Part of a small language model's weights: rotary positions.
Each number is 128 + 24 x the weight over its row's rms, rounded and kept within 0 to 255. Layers, rows and columns count from 0. The size above them is the row's rms in percent of the matrix's.

# layer 9 MLP down, 128x512, rms 0.0911, rows 100-127, columns 384-447
size [ 96  98  99 107 101 100  99  83 109  96  99  93  98  99  94 100  99  97  90 105 106 106  99  99  97 104 106 102]
[[176 141 113 135 107 125 156 149 161 131 144 118 144 127 124 151  76 134 124 100 138 191 105 118 159  97 125  98  95 173 112  84 138  85 112 118 114  93  85 121 117 101 122 150 117 125 135 123 146 142 116 100 140 150 120 152 128 120 165 134 104 118 123  94]
 [118 159  90 133 130 150 141 116 157 140 101 108 143 138 144 120 115  99 132 115 161 134 120 129 132 122 140  84 140  90 150  98 109 147 115  88 125 135 138 163 101 118 124 123 132 130 133 157 117 129 140 120 120 124 133 136  78 134 137 140  79 152 152 125]
 [152  99 122 150 120 143 114 113 133 153  79 120  67 113 106 153  91 136 138 148 139  68 158 104 103  88 146 106 158 169 129 149 144 137 131 129 113  71 160 141 142 123  90  95 131 145 134 153 178 145 176 120 135 152 107 122 108 115 133  94 116 142 120 139]
 [159 138 116 118 101 141 148 128 118 160 110 155 166 114 135  84 129 120 128 151 151 144 150 114 142 166  76 150 112 146 125 129 146 142 127 143 121  92 120 149 144 106 159 102 148 136 134 104 143 161 109 118 144 152 150 135 120  93 136 114 136 152  95  75]
 [ 93 142 147 159 114 186 150 169 107 117 185 165 154 113  92 131 122  91 113 104 131 147  90  98 108  94 144 144 166 152 113 103 100  95 137 126  98  99 145 122 136 147 139 115 128 127 121 133 111 125 107 125 126 126 134  94 127  97 140 127 157 134 122 132]
 [148 140 128 141 121 128 133 141 140 130 122 120 128 121 100 131 163 135 127 103 150 150 137 147 142 130 114 112 159  98 110 163 150 127 102 140 150 167 143 139 103 138 103 152 106 125 122 109 134 134 152 123 135 150 107 144 102 129 106 107 162 108 111 140]
 [152 103 125 120 119 176 130 107 141 144 157 133 125 124 152 144 119 147 153 214 116 126  89 130 107 126 173 116 117 119 144 137 119 130 117 124 120  69  69 124 190 128  98 117 120 119 125 174 125 127  78 166 136 121 120 133 116 116 141 135 128  94 133  76]
 [125 156 131 120 101 118 134  79 112 128 129 136 151 160  95 150 161 157 123  87 161 151  93 132 128  66  84 102 131 115 154  85 161 100 119 158 125 147 129  97 130 118 117 133 115 108 116 150 119 122  99 150  68 130  78 113 130 130 136 125 156 136 138  87]
 [148  99 120 117 182 138  83 118 190 120 129 169 130 136 133 135 142 127 104 125  98 129 170 121 106 134 120 112  91 103 150 140 119 170 117 129 125 136 159  85 145  87  85 128 150 149 149  81 176 124 158 182  85 193 135 140 140 120 123 119  90 108 116 132]
 [117 104 160 148  97 138 121 125 124 138 118 131 120  94 167 137 141 150 130 109  90  88 138 140 100 138 127 127 152 146 146 109 145 109 118 141 158 129 128  83 118 108 151 109 134 136 136 101 134 131 159 129 149 132 123 142 149 125 154 111 105 158 116 118]
 [ 79 116 134 129 157 122 108 123 173  85 154 124 143 153 148  99 125 123 121 168 150 129 119 129 128 162 158 126 163 123  99 141 120 145 153 131 129 151 123 120 141 130 109 141 104  94 124 141 135 122  83 150 119 138 149 152 157  98 113  74 159 109 128 124]
 [123 122 139 129 124  92 134 134 158 118 129 166  72  87 103 128 129 109 137 133 123 129 112 148 137 127  81 147 120 127 133 128 144  87 169 117 120 110 123 122 147 165 106  92 171 147 126 142 139 142  75 150 138 182 115 146 125 137 122 162 123 154 151  99]
 [ 91 129 131 110 136 120  84 151 165 161 126 138 106  86 122 126 115 124  95 166 131 139 174 102 148 131 104 112 136 155 110 133 119  98 130 178 101 156 124 147 105 120 112 119 156 142  87 171 154 135 106 130 147 123 111 148 135 117 148 168 113 150 115 113]
 [175 133 159 151 133 131 105 106 120 113 130 141 168 107 118 139 101 124  97 124 120 158 159 154 189 183 106 114 118 109 117 185 114 167 127 109 141 104  95 107 127 160  82 166 146 122 133 145 103 132 107 154 138 159 148  99 133 118 100 117 125 140 146 170]
 [126 161 102 131 115 120 136 159  95 136 155 106 157 176 132 195  82 141 140 116 132  82 119 125 111 130 134 127 167  92 133  82 155 117 127 135 101 109 116  99  97 132 148 110  75 128 118 136 138 126  95 144 129 161 109 169  67 148 155 145 166 126  95 128]
 [148 153  89 118 116 125 114 166 110 146 102 131 183 127 123 140 156 130 136 121 143 101 125  85 125 107 147 105 132 100  92 119  74 112 127 124 143 122 126  98 157 157 166 106 163 138 130 115 118 127 106 134 128 119 114 119 126 114 134 136  91 139  65 118]
 [125 184 158 136 113 132  93 153 102 150  98 141 102 113 156 144 171 148 108 142 122 112 187 120 122 170  86 165 137 168 130 138 135 128 147  85 103 167 113 137 112 109 139 124 142 100 155 115 107 118 102 104 149 131 188 117 134 116 163 118 103 136  75 176]
 [131 107 136 167  79 143 163 145 100 132 129 107 170 132 111 145 142 114 116 140 133 108 107 128 131 171 152 139 159 116 109  98 149  99 131 129 117 120  97 141 144 126 116 143 131 129 140 125 147 111  96 102 136 133 171 138 129 157 154 111 147 125  85 125]
 [159 120 139 143 147 184 126 106 167 154 131 102 133 184  66 148 157 106 139 108 119 205 116 160 143 115 143 146 143 115 113 130 154 161 113 145 114 127  85  80 117 136 130 148  94 172 146 162 111 166  83 130 132 133 142 138 163 110 116 140 155 138 138 180]
 [106 159 156 104  96 115 140  82 177 109 140 114 135 154 130 159 117 162 154 145 130  97 147 129 142  94 133 128 147 148 112 114 108 108 143 118 147 123 105 125 109 135 126 132 141 140 135 118 165  98 124 106 129 119 147 149 133 135 130  99 118 173  93 112]
 [111 114 119  70 136 112 123 116 128 144 174 154 153 112 107 100 152 177  96  89 106  53 115 117 133 142 113 150 154 108 143 108 173 145 131 125 118 155 144 115 150 147 120 119 122 120 129 152 119 135 115 109 153 136 120  94 155 110 155 119 169 121 164 127]
 [141 140 118 116 127 169 120 143 120  89 146 185 118  92 141 117 117 156 106 152 163 124 109 155  86 155 109 145 167 124 130 129 160 159 115 133 134 136 126 147 108 108 110 141  75 127  97 123  89 104 145 157 142 139 110 119 159 121 110 160 134 166 118 107]
 [129 141 106 135 111 105 119 127 163 109  98 114 190 147 116 151 138 132 125 154 129 143 119 133 148 182 162 160 104 149 139 132 123 125 130 140 102 108 110 123 130 126 104 140 146 101 136 117  86 175 128 116 149 110 163 122 140 120 120 128 123  89 169 152]
 [178 127 118 127 129 150 110 131 109 118 125 117  98 161 125 114  82 104 109 103 103 160 171 123 164 107 119 127 133 107 133 151 120 139 122 105 107 145 153 148  77 129 155 116 130 146 120 154 134 159 133 145 167 125 150 143 129 111 153 135 100 175 128 132]
 [136  75 130 147 117 140 115 132 163 140 132 129 139 108 122 150  72 149 120 108 100 133 121 153 181  82  88 192 148 105 161 140 120 101 152 123 142 135 143 182 177 145 131 141 149 136 125 136 174 148 138  88  93 132 141 114 151 121 124 145 104 144 164 110]
 [138 155 107 127  79 117 104 142 130 125 143 130 145  89  96 163 133 114  89 157 138 129  75 135  89 124 120 130  94 143 114 135 101 121 148 149 110 147 116 156 119 130 132 135 113 146 155 109 108 147 136 156 118 120 144 174 109 148  88 116  75 124 120 128]
 [184 128 159 119 125 116  91 135 163 163 108 167 119 129 137 105 146 155 122 141 114 159 103 110 115 129 108 127 114 117 143 135 176 148 127 118 108 132 110  94 144 129 120 137 109 129 104 161  84 123  93 182 134 130 118  93 139 115 140 125 112 158 130 133]
 [124 112 141 117 105 133 131 102 136 106 115 118 118 138 142 133 101 157 165 147 113 134 114 110 138 130 145 116 137 148 124 162  96 181 152 100 121 118 145 136 147  99 115 141 127 122 158 117 140 117 149 119 158  96 127 137 117 110 160 111 152 149 107 142]]